Weights of a small transformer language model: MLP 640 GELU, 155M tokens.
Each number is 500 + 25 x the weight over its row's rms, rounded and kept within 0 to 999. Layers, rows and columns count from 0. Numbers have three digits each. The size before them is the row's rms in percent of the matrix's.

# o: layer 5 attention output (transposed), 160x160, rms 0.102, rows 100-149, columns 80-159
# v: layer 5 attention value, 160x160, rms 0.135, rows 101-149, columns 80-159
# q: layer 5 attention query, 160x160, rms 0.111, rows 128-159, columns 80-159
# k: layer 5 attention key, 160x160, rms 0.112, rows 128-159, columns 80-159
o100 129:511531501519530493494503489501492506507493494478503511547496499505511484522490524486502451536485523484482519518469488471494500526535466492520490533544497524532533499474502489472532485536492471517463473479449483538501496518519498502484514499
v101 153:519455548482475460456469513496485448507522468515541511516509507495463493532489510500480539466499506508496531556509517521530482497455532474522486490484457494483493529529483537506488505543454484529471484505505457529526540505506507567497471523
o101 134:487509517505491467525509526522523507485524552477494490507480435513449549454486532487527491536512513519473523515535502556528474508477531474522502493501483496514492491479524483510497439544497464488537497483471534498495526520511464488499511497
v102 151:479508493484527519485510508535457511520495490564518506506446524450492503522475531472534475514518492513483485495488485563501500462502510444480490460489514495458522496520479509485493554466483469484514503489473545499472500501492474488478536503
o102 132:562514513457471508488539521471532490532498501494481514503555502520488474461488475438482506504461543519495502473510479515496488473463520528491487549515446535495489507495482505504497488507524486511500485487515454497505437490515500479515492487
v103 135:461476531527491522534506497486493483553540533523537489507523489520461492511491480516520486464520527520501495462513506493485518504491502506478475470542457546538521459508459502491498479523546487529488501487488525527529504536527450493484513510
o103 129:531533460511499520481508477495516455500496449521498491482436483473521492519484492482453510470504534476472496512501540483507549551475527487484529510497501489484479458502485498483493491526453531500500498473544487475466535458462502512487520492
v104 144:453499482507516499479444516502463475509515513524488484479509486511423501500508509488493512530487502502499494506546524540501500528487518492487541557518512470492507507497474480491523499492541458517500451490511475505511503495476502480494489498
o104 134:501469503538475466499497465503511525487489525452499507517496483467489514476492494474517500473513473511503495467460530488521487487495445463542503526495545519518515509456492502486483517511500465496528561517505498491519496517489489496550507518
v105 138:499515538488446474509504445493480544470513513519471515512490470498506462555523458530530503482463523472495499486479488529548437498525533498505533500490489459496539500504500498510530472469487516522455509490527491508487493513493511564487530516
o105 129:512485478476518489534478504498466490514508510472487475513511473545478469484447476549500492468479523479565523502468551499560524486526517475510492458498432529482496494549537529541488523486497511532528535478481487489514545496477484509526496540
v106 142:481479504539525515496483561521566465488515495532443502454448447471519472440477511495469519493484530502500505529503516440489456514515514476519502515486507498526481498507513503499535520467495497491509464461497528476523514502491519486496524485
o106 136:511494502523469478535523503519504465536512452483502459463452564471473501497510493481477477501493489491509491465516513476530465492512477520480490469508520521495507495432498537513504493481488477500503484489517492509505487474548478553486482453
v107 142:487534518516559510477500523543534516485482502456514476485512473490506512495542509514514498502517568489502499560498512473466515505525456498492478529520462443451515538455517528487539479552474526493484488478516498483497484525518479499474490523
o107 128:486492483502460504533529510528492456498511507568523541511473490468504489491484507454539517517508473498523483485480502456487456479513497507509486530480514557491470527489508526552482514490479502482441532503468487514507518451474488490502503515
v108 146:499450467522499490496484535529470497509505484525495521477509519521500463465476493480470528502505509506527492523428472496478549466532477511491535530529513497474503511511479491532486530544498487485460554476494522526539541491478488492509487527
o108 130:515503518489488440527496545515498510489550474488489508503533521485501509494481519528470522487496478520514514529488493518510514472534480546484504491500526541505509468497505522469549517496479535485522456475511534478515500474481453490559536546
v109 151:507479488503453566515503519495463540496480477468494480495473495494503554523446519516561515511520548488458478494485476485519482490490506524519482491538508499546547479521519503530499440499480511469542511492485486493527503503476506516547530495
o109 130:513514558522521498517456507508511445509510453527493480484510506537511503436473466472473510516469511503545498519509496507477500495497521475465518525512482489500492522480475529466506503493528467508494524492466483477485537497514528511514494461
v110 136:509503539519506496527505463505497490522466519498503527538492479513513507488489564481527523529460495527513462503490534553475497496512512515541452525484514480505523484491543516520507465452517569512499522454448510536525505447498496499469471462
o110 124:472519490441481464534473502471512443537493518522493464518505499542468531500507511526496491453528505482485455474488469494483470506496523497512521490470534522490499516517490542537537516495458498514498475474503478492484484476497504500510498519
v111 142:476519521504489478527496508521526481516465533497502489492480529540510446482524522492485451485511514515469504491520486509503495522533479533513507447487511488519481481515480483473541559511477511500461491500462514432522500479489505523479486537
o111 130:469461483496472473500486546442491508511484504480462542521512478497468520548524520478478504530477500487494490523538447505465552532529477490458509496504483517544504457479522512520472469477482511529491553477519509451500554514507505490505517476
v112 151:487509479510519490493480507456512467515488547512538491504470500518447484556493475508522495534519487528535465486559507464473501500505475486462513547502471499462495501509504475514509499484491509531482497539464506496495525539468509502528520491
o112 129:545506473445505514498504504503437513496504468471453506511489492503479513491467455459511513525463474483457474514533491494503485486507512457523516494507534537505521535507445561436459509479504509496556494519507504515517528466476538490500516489
v113 153:509493470530512489560517505507473487458495458486472488457503493480494497510508495488482496489485529484559512464536449524517495515509469518450517510516466465535494551511503483462463476489529497472492528512513523522471484456511516483539504503
o113 132:506534483508481483496503517523493530479511493520511521556526510472522471523497523499527531518491513552511502504487512471499484503468503467547524467501505449506529481487531480503476516501428482557503509528494506526528507505490533489497525473
v114 150:521548506512510492517485480504520496499534507485505490517472519497508469518486525445524472543515548513471522504512508519496478513524492491488480502477505489506537501479498467509455502538518518530473465509501465496540461511539513506526491514
o114 133:485480522516515490518510478491475452515499492527453510512450469506522504475501476467509520491511510522544475496479460521514582543452462514518528524495519507514498514504537506490458498480518470512503490501480449523483524528505513532499519476
v115 146:516536423475531503485495497510479516460513510550539485439491484478494500492487502518491477494540514496496461514506486498497519516521521480477501537502491510475490497477503521517489492436526518428532520507483500496530534485475499555458489503
o115 129:512540528517494534440478533524539525529471527497534496566484513500499517537519514503524465475537478522463491527501497481494483484487446524513472511503477491477527458519505495535514499493515502530527531464498503493459500446478503537521489510
v116 144:477521500463465510503520487489511460504472513527520521481481505477465550470536467508527520508506505502466504508504473569513478543421492504481459525493509452542479509542515491491517526503499467500489524488495490535495550523529457546498469517
o116 133:534487476517494509553510530483484472494528498507491513501489460513499489487526499546493461516496498494501481525504547512544475492525478502508491521488535480465537490532436472522520460541513448512506471535500472472491551522501476508497499477
v117 150:484472505500520487473485525476475490482494545521443551531490510463466523512511509507529499484511509544488492475463492468500478504476524531513547513491510515494511519533495494467507525539528507540520448478463542535487542475527500526501548490
o117 130:526472485515492456488499501475516527479542488502451534479455554489465504477472489492491470477509502488459486485504546487483466471440448498506502483515526519491520483545486498500488495502488516497495487509533508450507488524475512517520522477
v118 158:481510521512484548510535509485489513467488513493529526496505486508468480476546571471476497462455489490527493495493501526475472507500482484485527498527528497497482489504488504521498493513467487507535460488504480544484466503471479460516495519
o118 130:513496475528514496477470511530520578558469484490513476509484496563526498501499484528526502452484472520522504510476446487509480482526524471487459471517481525475502478480519491485474509508485529494468517541537514496506473482495448528501510490
v119 143:494476488450521491495474498495477513466483502489511513488500505498511511482501496526524510510501500533449519541503488475573524482495456528542483509478500486469522468507461489521476516506514534448465530508486552492453478488495463506487519457
o119 130:521527509477497465456491509529506500473525466485502456534491461508572471523495508455518447465504507475498513506503499520467497520519514489433534516496533498479497515467519523559542485498506492493523483527497516520503469545516512458534506452
v120 145:504541464514464522445479539508510501515478499517532518512489495467534487501550518473515522495453497518512518511504489461484532513488476503511483526474455508501516517528517483529541506509493484443460542456488500516458498486508474455496518509
o120 130:512515509496466544535481503498479552520539498502508448442434472529492472471484542482486483536532530473495478487490446493467489493525491499519500478510516490496536531520519487493506505496507518506499499511510483539517528518450503492467497489
v121 147:489499476515545514524494513505474494485533497539463450497524499512490522523481427470544487487563464492521499516479514481562467506484508473537496478499474468464529477491509484540475497489454478497464501528489562477546553476533501473524502488
o121 130:515500485488521484521522423493532545505493495442486496460487472509516521463521488494462505508543516526483474548472517517451493468504513503467493513479535490482419468509508508514513522517517498497528526525463489481483480490463499498533530498
v122 146:549506499569513520488478486455498538493521521517531532506521470496516495502489477487516508523511538489488503524526541485537509487515417521462518522524504591508495516491455507527493519499488521530498467474488485478521470493469483476468493468
o122 129:505504522493494514497525532545530508486494483473489517463502480520510503486520482547510530490487485545459475494547503465492510509487498526563482503466500493495519510550510539510535474513531514508484503482479499507486499492511472510538474482
v123 138:522466555491485487519519474460497500490472482524458533498499491525487501500462512499489455505494492491567512482516476493488527545468500521434526507445484472490530486478501497515471507521530552499510486499480519474528508496498478457447441543
o123 128:481507502492547476512535519493520481551534521442499463510477518434496488526535485514471492461500531495523509477507548495489528497483522455552498501451488464501472492479489511518524515481547508447483533527527515526531509501472526497506496477
v124 143:550475531504529468475504486503507449501453508488468514517502523510482523509519516520518502475539467519486522435496488535489507500499498508524485503494508527500462520519492502502521490489501486499512509541549476488534513512504510468508545566
o124 133:568503522487485516540550474483529524436497528458490482547453541490479490476492468502496517493512496528492561520491494527493504511520502521529501514511474490519523454453455518478486502505481520542466527511493498524486556519515511480527497485
v125 157:488532498510521504510473516490519527497530521533536501447497511504524527534530473528474500543479526489508502502568493512492530488520542497496506496446548502530467488484479476446507498530503475523529514469515488494523516490514465476484531509
o125 137:483465479522482522549477523495556515493519536546476486509504507480506505541478504472469533519490477488547554543513466479485481504525500495530515565500481512479483458547522490522496494508506510484520448497537463524479515449510477486522477466
v126 154:521461530492463497503503497507519513491516556490505505461537537499511520497484459520500507443519543535453515485522445452531488485497523441507455517534520478520539540475559531489528527473483513509507508496507513567498491466501503451484469467
o126 132:495493485531504493530508507502528484541486480485546503542511454478490503443489447525507497494478471454498490498527521498486550491557476480508478514496458501511481529493461492483519478544475463497545460434538498496485505498520546533497485483
v127 142:492464500472518572487493473491484467513532514488464513524520516485479429520502510569499473468504534472513479476529511482473506462512515512536537547514520497495508485508540522527496498473477461495429522477469479506497490462486456525486488516
o127 131:527512527520516454486491493541488524509543492497430494507481512468481468489505473489537488508491505466472525488458495480490511477508512485448475520455462441519503525521528513479487489529537471504509549519530532481495503481547483506517520503
q128 113:480496482493498510483513500573499483466473540538538447498551527494488498485508467488483533491485511488492500520493504487506422487484513494475524522513530468489507498504526432481560472486470532521520500491511535476505478516537504558506498510
k128 109:499476474491500511514488513516475490482495491468480457483514504473510480500498467457494502477530491509511527476543501527517496534518471537521473492520523504462533501507517464566442479523488522519493496486529548556500505489529498511491508496
q129 098:508497491459540508511513494474480523494538496511463502545499514509519547541514504506498503505499513492469492529516470482495501507544530512494476515495509530519475469476468499511526514487488484501504447557543485517511522457520512483510510519
k129 095:472498557516456477458537479530483484496508543525492470542502499517535521504514498524507490543499483517506544479479519522492524469512545484507542486460489484493472527486495489484472506525514505513529521512481512500457507524517491452523486511
q130 104:557475478480520526553522492505519541554576500491459540534461472491502483487502474505467484521478511524442485478535511522540518468479517534506499511509523488555516508496497525499491504485479488532467502504528527530523467439496505485503514490
k130 107:469514558523492504494472473498507511501534539506479555527511495480535502502510547514480509477512471489524526492448507495493479443500495532489582518477537514544505539527474478459518516523475510523463526514490463489480459494485535483488497504
q131 096:540478449503503498522471512529526517461507507533498521501537479531533487510520502479447497500505472523485499523517485531481467459509492480506472518531511523482492462522474489476505476527465544499500501475550519547449462508486527493503501536
k131 094:475531440522498521536520528471491548469548502495460453520502515505501478502535503479458443521475530495503523516478506503524462457499558464512485504512520476520473520505482501473497533557474489492470525485506533549515435454508512457503520494
q132 087:490499475500487474487502520525495510507513521459505462487513460522508526503539577514519466464542479491483517485497446507476490531490533530433474514489513520525489506506516480571493524480527501531489462502471505534499529491506473517480490509
k132 083:468494493506497477505497485455562453517512424499515514517472515538548494509526527498499505477488513493497509503507495534520511449504545503480514498497505471462482481531519506548493500494489482509541551561526553513488479494502499487495469491
q133 084:498497487498510535493472534512500471484486480499477527488507530485498459541488496486537520471479480511449539443499465519527490472502470552476467486550481488493489491491522491491471480466464507540503505491521486495560504480503452502506505482
k133 091:488492457515557453537493553492542548489482520492482517535480485472508478508487497479540512476484507523474473495530509502460485492501521505516553529496530442523511520480505513499521493508547526496495530484491529533465499522472532489510501548
q134 098:501514515486517506507513521503504521493536502454490477490509499509448534510560497491521528509482500493490464480519503496554506482542482459527473495459475503483465512500449477494521530522482472562518462516528553536500492469522491463531469531
k134 096:481501474507517493491523476520494489500494494506524485517506481503489570473508555478469518501479489502474491467470469478483520491535500502497478524485507504509496450520429478532445513459463496516484496500527474516475511490492519487459483524
q135 094:503506523506486455469510475483468515499502476439492495483533525485511494461542482537488506470509539499553539483537517466479516513453501504497511543545544542492458491514509504541512513504512524514483489526474509475511519498455522535459498496
k135 096:503462516514488477472473481486510458489519494502506475499471496460540559524524516488491474500513547520509491528518533516477580522482502473569497513492466524491447527487494484522474451489540496486551483544510502491542513505507476485531509498
q136 114:504492525554504489487511480489507450495509503530525465527494517464484501499495450458550518497511477487486481504492487444484492491489477495535514477478461502505495527474455493509487485445507516517499516433457501521499467515477489481511529530
k136 111:508485432526522489499522507521498451494499508513503478483499525489490535458491502492473543490499509467535495465516507509508480503501511502511499453529400512512492479481496545486511485503491504489509490502500494509507459525502452546475498524
q137 097:470518501489478513505485511473467489491507502544471521480485492518521460545469486433487504524540511519502472482478527517500519485534481453474493510533558536475458499476520499499469479535501504467487503500483500459492538514526474471461530505
k137 091:503523504477500499461537511493467483526500508506488496526483479492485510566504499538487497529511524470489495523459527508493504534536529499503515476488496478522482504486522515472549469492538515536471503465523517490473467496509491482552518465
q138 088:525467523511495495493472510461463457461524513502453465480477532478530534464463478498542503513521521474463474479509485509507471496485488500524467491499499479497461543478485482483489548534551528469477497525507485453502490496496542507481498470
k138 094:513502509520550515515530487530496541494470482533491502510449490518482584464467510474499510522541485493495497502534514466505481493527477470534490485475467527469482470519510492528488514525508512480477494491488513522471483518494514488517503554
q139 097:484507500542503451521475504481478454489494473536521446530522505477496512468562456466514531516465545492494492522481537541495471487536511479492434529491517532492489539491464478506494494521468545490521512506495503491490485519464537487445497501
k139 103:478501457517520492527491509489492479477508456490504461481488513509504572509498477509501504530499514489512498502473504544519507481533465517538475522509467538516471512500530447530516483532512481512525513487482459513513479499479489495478498490
q140 098:504486504476443498496490474505521471504492479526489451473443481506498520486503470431493501504511543525498482498542514498510494493577507526517460539517488535506499484494514531493467517471467514494481490521478497519488564481530484537532498492
k140 093:505518486476530499467509483503514518514537466453520461523539488507476511512483530482491500548496489492460554495451501473510533496515478521505514502509526493488458514526524486516483524519544503506525510468498454502475526481517519483508539484
q141 102:480499545494476538529490465514498490487493508487493510459469451533454509511495524499527510518525517520480508514469503500527444484512536516518462491459500534508487508491513469451450497479499491514520466475507499466522475479476512502455454530
k141 104:518480532480536478526521508502518512550506485497488485478493453552488489516462500489501483488524521493507500488492488498510485477519494504520488503495496500496477487496510479469546481545523514548491528448466492514499502529467510477474507556
q142 089:523489499511516465473500506494519471492500493510510446542540465536497516507509486500515515538514516485487539526512567527527479503496438524519489511479486526489476515526475487498499485516463552503523496481457479529466512531504538510471487533
k142 096:459469470456505450493528527542492504517481507444486473485482491486495543502528460481497465511534484512489536515429544509536486474518459504470522503535486506498482543508495510517506522518516499519543515470504512487549471520505475450450491515
q143 092:529514516489505503471543528511493494503501533532504540516495501509482508502492484519516531455486480468532485514502522508517517497466463506515550529515488506521506468451554481488525529498523510499542508503515487494515518462517532520518473502
k143 095:519468508481511512461490460521496508492523512517485538517470473507525526497535485485456515480456453489502525476502526513485527499532506535456477448495512502470467467486537533532486525462574471510498455519539503530475469460500477484489491523
q144 100:495533512532520455519516529506480456514543521506471504543496490480526544480490483506482497495469490487481530503466479521501516505485472496499483536511464483522533462515476477486488514518466451492543499492526452493534512510527441487463482541
k144 105:520488483517494431483446525493499472488504523547520481483480516503473510509536518494485501484465500466489508470474491473559491500486473513457457475505482507493494437507527468465467476510500464471544509531492485458502476500530502517487506534
q145 095:479485490506503541494479512491485530482499501491496522487480508554528467500502481488483534479532528469493484469485501467510501492510511527501492467526475474514547502511520484507465480516496477464546465517516568523542477559511502481528485528
k145 090:466497500532438481495503483545461523507530475484448501477486487516485507509523501516526455517511507506513526503493494485478510526515486522496493499472512511506454491500469551527515505534501524503497493507479526503464549468535515503570461501
q146 095:561549454471504554459532538459495516471515571491522540464497535481489493517484528482502546528507558525489468515502491515498500518497481485498554514512518479484493477489483522497510481471527446499509497505524543516500464455492501506521493490
k146 101:512477507510510563479537504500499482532484536547505529525511480508519486509516513484481525488491499495530459503558482501472503531530489478460524507507494523480508469513500512497514504509482464491494445494524539535479473453525522542513479525
q147 098:511507475512469508479486524518488490526539521501497528490502512501501558482525513484520528520509494500500483456498512480491567498491491521498540498464465498525520517524485473553488505518458519487521499545532513450511486482473523486504507494
k147 092:552512518469451487469487464507474509516524480485568456491486553500513505502490480483502486504497460505534487486487459491480523464479533500481481502489497494518503523458519496528471507552487451494512476524513497506490467554504517464479495476
q148 100:473493448448478534519519472494509494494503520501467585502497512470473463538492504511512536545514493480495495514525524531483499551522520478488527455483498491554481512511519510496493487579465512491507495523493522540494490511502524472504507457
k148 104:508493476501506525465486536449481507504510546500485505490538512503509503477516483515530540505530438501503472487530512520487514497481530466445512491510498499529501483498466557486534510505499513531516493467484510491483472520489526495537521449
q149 103:490521569514514506506508459515503472529526504492480498516470505485514470508507537505516552504503497493477525487487502489502526520504488533492536528510529477547520519474530464488516469495461492542499518485466468459513470546481475506532454482
k149 098:485471553498508453499472498537511468492495510529529487453555515465473493509503526476493514464476443566545533497479494503521470500507473535445515488509547532516516506479471499486501475484495526529494512467486494445517458520485506567503489514
q150 099:480509505483493484468502470533479485505492494476516476490519534521478441490488477519520517526515479482562494506479501496486504461450496501509463494542492524527492528488455475490516503459552540494499440491481497526484490512465523505521539495
k150 103:485530501471507525545529503468472522469500496456475533501463526501532476457502451481542452508520499556484507533500449501467472485481490482506497491510501524478500511473478488517511472492463527521520481504486500521545531511502478493518517491
q151 111:535511500486491515492482497517481512527471485506507497496459514495457517482505495470498508522497489496512509506495515495501530480519516498546475453522481522523511467448510539462493495540530441486493403490509515511479454499522531476492511503
k151 109:475550512480508513509534460524488502549568528543540512500519515464475490499480478467521518498494442547517487507494512445498502521496478485471486527534485521516460463518485515489482503438472484500469519489481511472468542498525553463524517504
q152 106:484434515486490502470487500538531523445466519552515450485544515517534473475511535506453523530512547529493495464513491527526508519490493503493519516507519504473496486497501452514504492579498500533499493497505526494480501515484519524505528480
k152 101:512505511490482500483508528493507502498540471450522484490528522522531528467502495450494485511456516527497487522503487503479505522455475556499492494518517538525512514525516472524459525499474479538506520485537558538495475524529500501524500495
q153 106:464487494523533482454507518467498513502510466468484543538468506495556492495494475505554480484550539492505512473500493510529516466491523518531459523532448495530477499519482539528526495543505540496495493520445487553495511499489511513474536513
k153 100:462489489518544476510469511483525518482461523490450500499449491458513502492523477498504469500501479512544529534525489534482520483508520416519502513484474491506450534493463499477480493496477505486497506503471492529469519498516545507508489527
q154 101:499495522503497519462544505492522500509521500559468476512437515520525542474545490476519504461480509463524485478483515493505515466503478544512542494490484444510513506509530487515484511451487449476508482517524537552506450522558506523543482487
k154 103:482449483492508514490526463485503502467497495527514473434539516536504484497545521461481535458489477517503455444502514510529514524552526501504513516488510503509503527511494561469428504505456512475490493499474498516470536508493525556512479496
q155 095:467471499500529453544459474528512486538511505464525470475485510506459511483505464523505545475564515504507475549494529504487456478504489520459496496456472537490496490486493478457504491496477506491534535435491517511489519497487472515494547522
k155 107:489516454442495436480526472503497497501507491470502457506496469526484485461556553478487505497540457500470466512500507530493502487514520491536457480481452519513540480464498507540507493534504530529507522484474492496538513481536489473474505550
q156 089:473456512483572510495484528505441560473528514481448506495467482494518482528502468525534488498540490518500506539497479487518505560486520458489515515497446502526424504491509524474518515474522511484521529517533503555523534478484481488542512541
k156 094:501496510490512515514493479509507513523467557489488515517489481476515535475501474543536486481498514463503475466526519519490465525546506503490523484506514510490543535478532484495505533488506509463443466507520507499504510528516483516529446487
q157 099:467525538550503542487490524511493480505499508465530497508529453498506519525465521485496537477518493424513525536515520487513482488512513496514511526483449537547471478504476477514512497485468491533484497488521500511500455454518494498534519551
k157 098:495519479501530510552493512504442473476487496498500500508448460490498477477508488483481470471492432496514514533459498526514457535507546477440489511463500535477498482497465479485467488537489457489469489487520483504493528508550513506487512506
q158 094:527513515479466509471506528512482542406433523556510488516506502482482451521530484504507518522531497511523499523460460541500463523463511509508509448501514511473518519510495490509498474443521529469504548485489502492516512488512502507506513495
k158 099:497486485520536508492486547452473510484466511504483514512474515523488468497460520502534500507502553500509512520501502537526491482525502502540511474508481509469476539504527499500548493461552520503499474459530558535511500499501486507506495495
q159 094:554552444498453460493511516539507541539448550493483513528547535521505499469485511491487495461531492452483459509496493524500526478503509477524482423478493465475536511486489480510531511530553517537494466493478502517466459495518503484516515496
k159 095:480540468485519525496515463456505521512518491494494491505488562521496474473497486492529504491492513490560503512539515493502490512499491496490475492495495514510511498455495501505466497495491501453521505511477513477535504521470503491494472481
v128 072:519491509501483476482508512508447512534497512493431494533457455471468497519523518510546491437489481548504553499523502516487456498471534489481523507542502494521509496483526507545494494517515523505504482528507510517538495521540507538458490521
o128 102:496504485513496506539508571490539517500546487553519545474517466500534490514496495481514521513534518508515483509500511511463518541528492548508502503487534502504474487476484543539468520522514461512515490503517509571489489501534510510498520473
v129 086:548500481516458531519514488500509512506541493546497538497499542492505501522505504462468534523478464509482484507549489526464555497458482535500536531483554498489512512510504537505498517535523513499497462524486500500478511506477465500463537418
o129 087:504502550500472511528483481499519516467509509522502496496525451519473528480507546507540495477519504518521455500471501475536505537498534518524517516499519515522467513509520480469530540461471485480509518481484504479537477474480521532523505522
v130 072:458487489442486523529440490436452530530540501496500463516523505507530513494511512474482475487454488530489470492559533511496506514454477505503463501525480526508472502495482489540545514474506495542493548513462496488514491524474496490493551489
o130 088:505498523511452531482498533526518484469519499488482480513493566486484484509516494487530509508536522491502480536419521448505463518504534518523531463461441460507494528498512460497452494483498464471531488479510508502539504491509474533476478542
v131 074:483511491464504505468494496495528519487464474478559461492518518537518486492519558469493534503514474501484481496487499576480508488526468510503482481493493492523479487484484499474519467468501489530505506491485512493505483490457506511496483468
o131 095:487467498529478458526461516507497518522527505493464490479471484476544504474512483544520445493506542522493499514472537465521520494509524503494487479511441525517484502483505530528526484506512473513509504531479465464526494478543534534511516512
v132 080:529496516513463530510541480510495532465496488519533526488524536501515545508460501469525500494456525506475453501494532500488518509461487513548549520501525472507472477455473520528524533516525483492490473522521511510487496475489517477505487443
o132 096:534496533496491485501474498505512463535504527511498472524481464519484505520495500505484532483500469528515509522522481524540504503564523537501492484485473481497543488521475485484506490485461504513497519465532513483514504489502491522490493529
v133 075:537497508489478489513495517526540468502467512503546445474508509482479516485500499504512533484504501530497459540514491484537552481476463520445511556495468555496532517484465483519500496569503516518476513502505490491483495484465489501497462506
o133 098:502512533479513525496468510482487540481487516512477534514532549496492470534463524485495522486544515497529515498466536547491513509522496515511497471512494482511462466478545503489507485446547481515501450474508526489475492531525514506490516518
v134 080:541487491452550448525491502463517467519495507505484494522488474531467492504507489465476506479503443498515522524502499538495522462518476482525513524483463503489505540533502468492487556514497489493544501525486475488473477469538480463472485546
o134 095:531519519503507559509493510481497546463459500516499541486485521506545449494507481469515501534477516468519459503475489466504479520483506470516509495558551493473522490527540557523474456502526516497493493487502509506491524508541482496509500479
v135 079:498494498502550516483511503523475518476470523527475511492448497522482444493478470488524508487523513503499519538530515498498469530444502499487505490495521450506511508521542469480518497459514531511489471463486518455548488505510499543471493476
o135 092:512522488530461481495513485508505508539558522485531478479527462496517539463540505518485516520503453510462521478475528504510470477539496506491495511468463506517479504528456470519501529555488516504519496486519493531455535469494497441472537460
v136 072:500532498500479520493536509450504498485494500473451498499460538532554493520520516501483437426507536496527504518515486472485500470499513498485476494471550516502541540503538505525490513496516519516496486509517516498505502432514463530486474501
o136 094:529504523514517520539473482475488469527484451539512519518517515456458545512491502486494532543465512458509496563562549501526511539519485500493533477494490508485477486488512497460514519540513450510513524514466483498477518525465536466466513469
v137 076:499528526523520547529486547516521495478514504520452469495490535460489543519471469519505465519509527491488537494508526550527499446504510490521498558507483486529498533481488478501534535496491491550459519441548504516507525488497530491494498468
o137 088:514503525491467519545519501522529511584510471495503521483522514466462463517494511482513456458457505504490511503468495452517469470476504494504548465495488528471469433526548496478534485488511508518481481494476535496543508511497485491518523525
v138 067:447531457541493513501523520481546479470467516561457535494522523513519441508517519492481528478492466492510502487474486506491522483451496507511507486496565522455492503532496454501509497527497533485533500507500556451493480497485485501494485503
o138 082:498521464472453544524490505459516463489515498505531488528521502514497534488472477492492473508444528513546460509513503507482521503528514475494508524530464518511517503495531548488484479501487468453481530549512537519467499507546514468515501527
v139 070:519522493534472496488514535574496491493516496501509492499531544481474491526468496530498467516510488485509522469499505555542542461532462481484458514493521535537491509465523479515515505526495481521516489496526489511476487529483497482512496532
o139 088:502461465480475551493515530476503553529515561474482531510457485491547470504514532531502533488480498493503500487538469487509483506483499523546525479533453502519513474495530520494531512473485449499483518505527518493527457501548493487529518486
v140 080:519510512541496494503506495543492528539484532507478474481512534494517517505490529521522503493540505483520470471458518487515493473484518462509508505543545495496532524480453438495531509495512504528503537469526490504495525461498477450479485464
o140 095:507514530457487507476512491513493521466501479523476525526469495489487451463481487553527486470505517480498506500540485512520539493474479535496510489501444461509507482501557525472551522509486478516449461495477526561493489500458503540535507468
v141 070:466507501499491476498475486456500508535513510525494516531490466493552503530481501499527487536506498537504527498497525513482531496461533535471507506505512463513527508539520513502464539472489532542477490508524519450473511536468514483481513521
o141 091:484519512460462472511484480464469475485520506491497454476504544490494509519540508465489521520509518465512483517465492472543523506519500483475483479500487474486484492462468463486534502482469521484557542478502531536492512509490482477522495529
v142 070:451547489518475551535508545485501504489558479514521514521507512487534534514504474484494459491492498522506509531466502476518466502516516514410474572536489523514460490533483498482510551500477488515462483507487546491445502508516538494531484523
o142 086:496513502520533520526507456465520499524480511512537508508494496517501473500516458536503492491462495512522508541492458486465492512506503481495506539470491517481464505468508481484540480463477568503500535472478515505581506503500498518521501505
v143 078:514513489523459493462491467520451501516477464504529510506499521465531509501498495509539525550522536513468533501512478528523529506494505528453518466511484487479487478456506499526523503480530446500476520499531472462522506507495499510514484485
o143 091:476435483463499495536503509549532512513517565504501478488518498534511530497507482527442509511483517461491461513514489536504509485478504571500443499489470478487524491516481481519506519534433456548474474490567512537500496519534500524508490526
v144 077:446509506490542483510513481518521506499492479497488515507462508507546506491528502482520474468553454509487487475477519508489450468538523501498502480466538480500497460472465478473476516495490498471491501514502524472472501507528504551511514531
o144 092:511474456499494477551555515518490505500467504510513484509525463486465513467490468480497519541465486514527499532475532515537503497511462476528493497535506506515543496460494525499511483499474490482526506499469492524474529500484484473547457489
v145 073:504515506466483494474536447552532516495526516479483462528493519494491548487545502478505494562484501470492494474470502482503538491561520542503491504505486498480519512448492516516494526528504535459477495525454480479469500493500523443485464496
o145 095:493480495468487481521476531481523453451492507520494487487510484490452475484488511524476492469484497454491518491531464527464490487485514463526491473528492484490528502502526513490499463515456535511488521488518481501502493491488478497491525495
v146 067:465489517516494529524472512524454541479473457528499534552489515505469488548447482529510473508452512523526478549507503511509498468486457494466509471519495531495484487465503504485537511489462487498514496497490483518521500483502488527528469465
o146 081:506487466535500534541509468486521516520537531472537524466515530464515506481476539521492510499489508487522519452472457503505523503512456509519500531530485463483501480510471480524521478494505499530504523519493465492511526537509547534475476516
v147 071:464482478478460477531541506497461514500501525493517545525507538507514524513466535526466505518497542495473475509457512511534479498469505466513470492556510484525471502480516518533525467482501530549513526505506511485499498533496457495508462468
o147 096:504515488495516538473485456494481498484513480524472472462464498479503535504481507508482492511494485509481484483495459475500529487498483575462520483484490462482540480480501503438507530482507474473502439506513482510508503503476497504511523474
v148 070:502493498497481490486503470534560496502493469521498527518458527549538477508493521501427492515529467512518494505484541499489571516507493483504519498517496536478499502513460470482489488509531492487508524477500479479532554473485490515516500483
o148 086:500490477530502496474519473543490524494483515524499466466511526501505515452497466501547520463484512497511538519500487523518513522523538510445480471519492483487512494509509474475548475544496498488464528478489501446493527527493501500487509495
v149 071:523487506472439505508470479499504520476543472471499537500506554467545478507474501504490507473462505468493481513509511484427505491491458526569466538476494516520507479435523532555554476515495517501475531488462474528517491506499477503513503484
o149 089:500502485521544524446504518509488496514502514493466461514513500509475523489523555531527499505515495492505504491480500489504515526482495501508504460496479496494485514528464490484478524502504452531504497509531497495497450455443520486514489512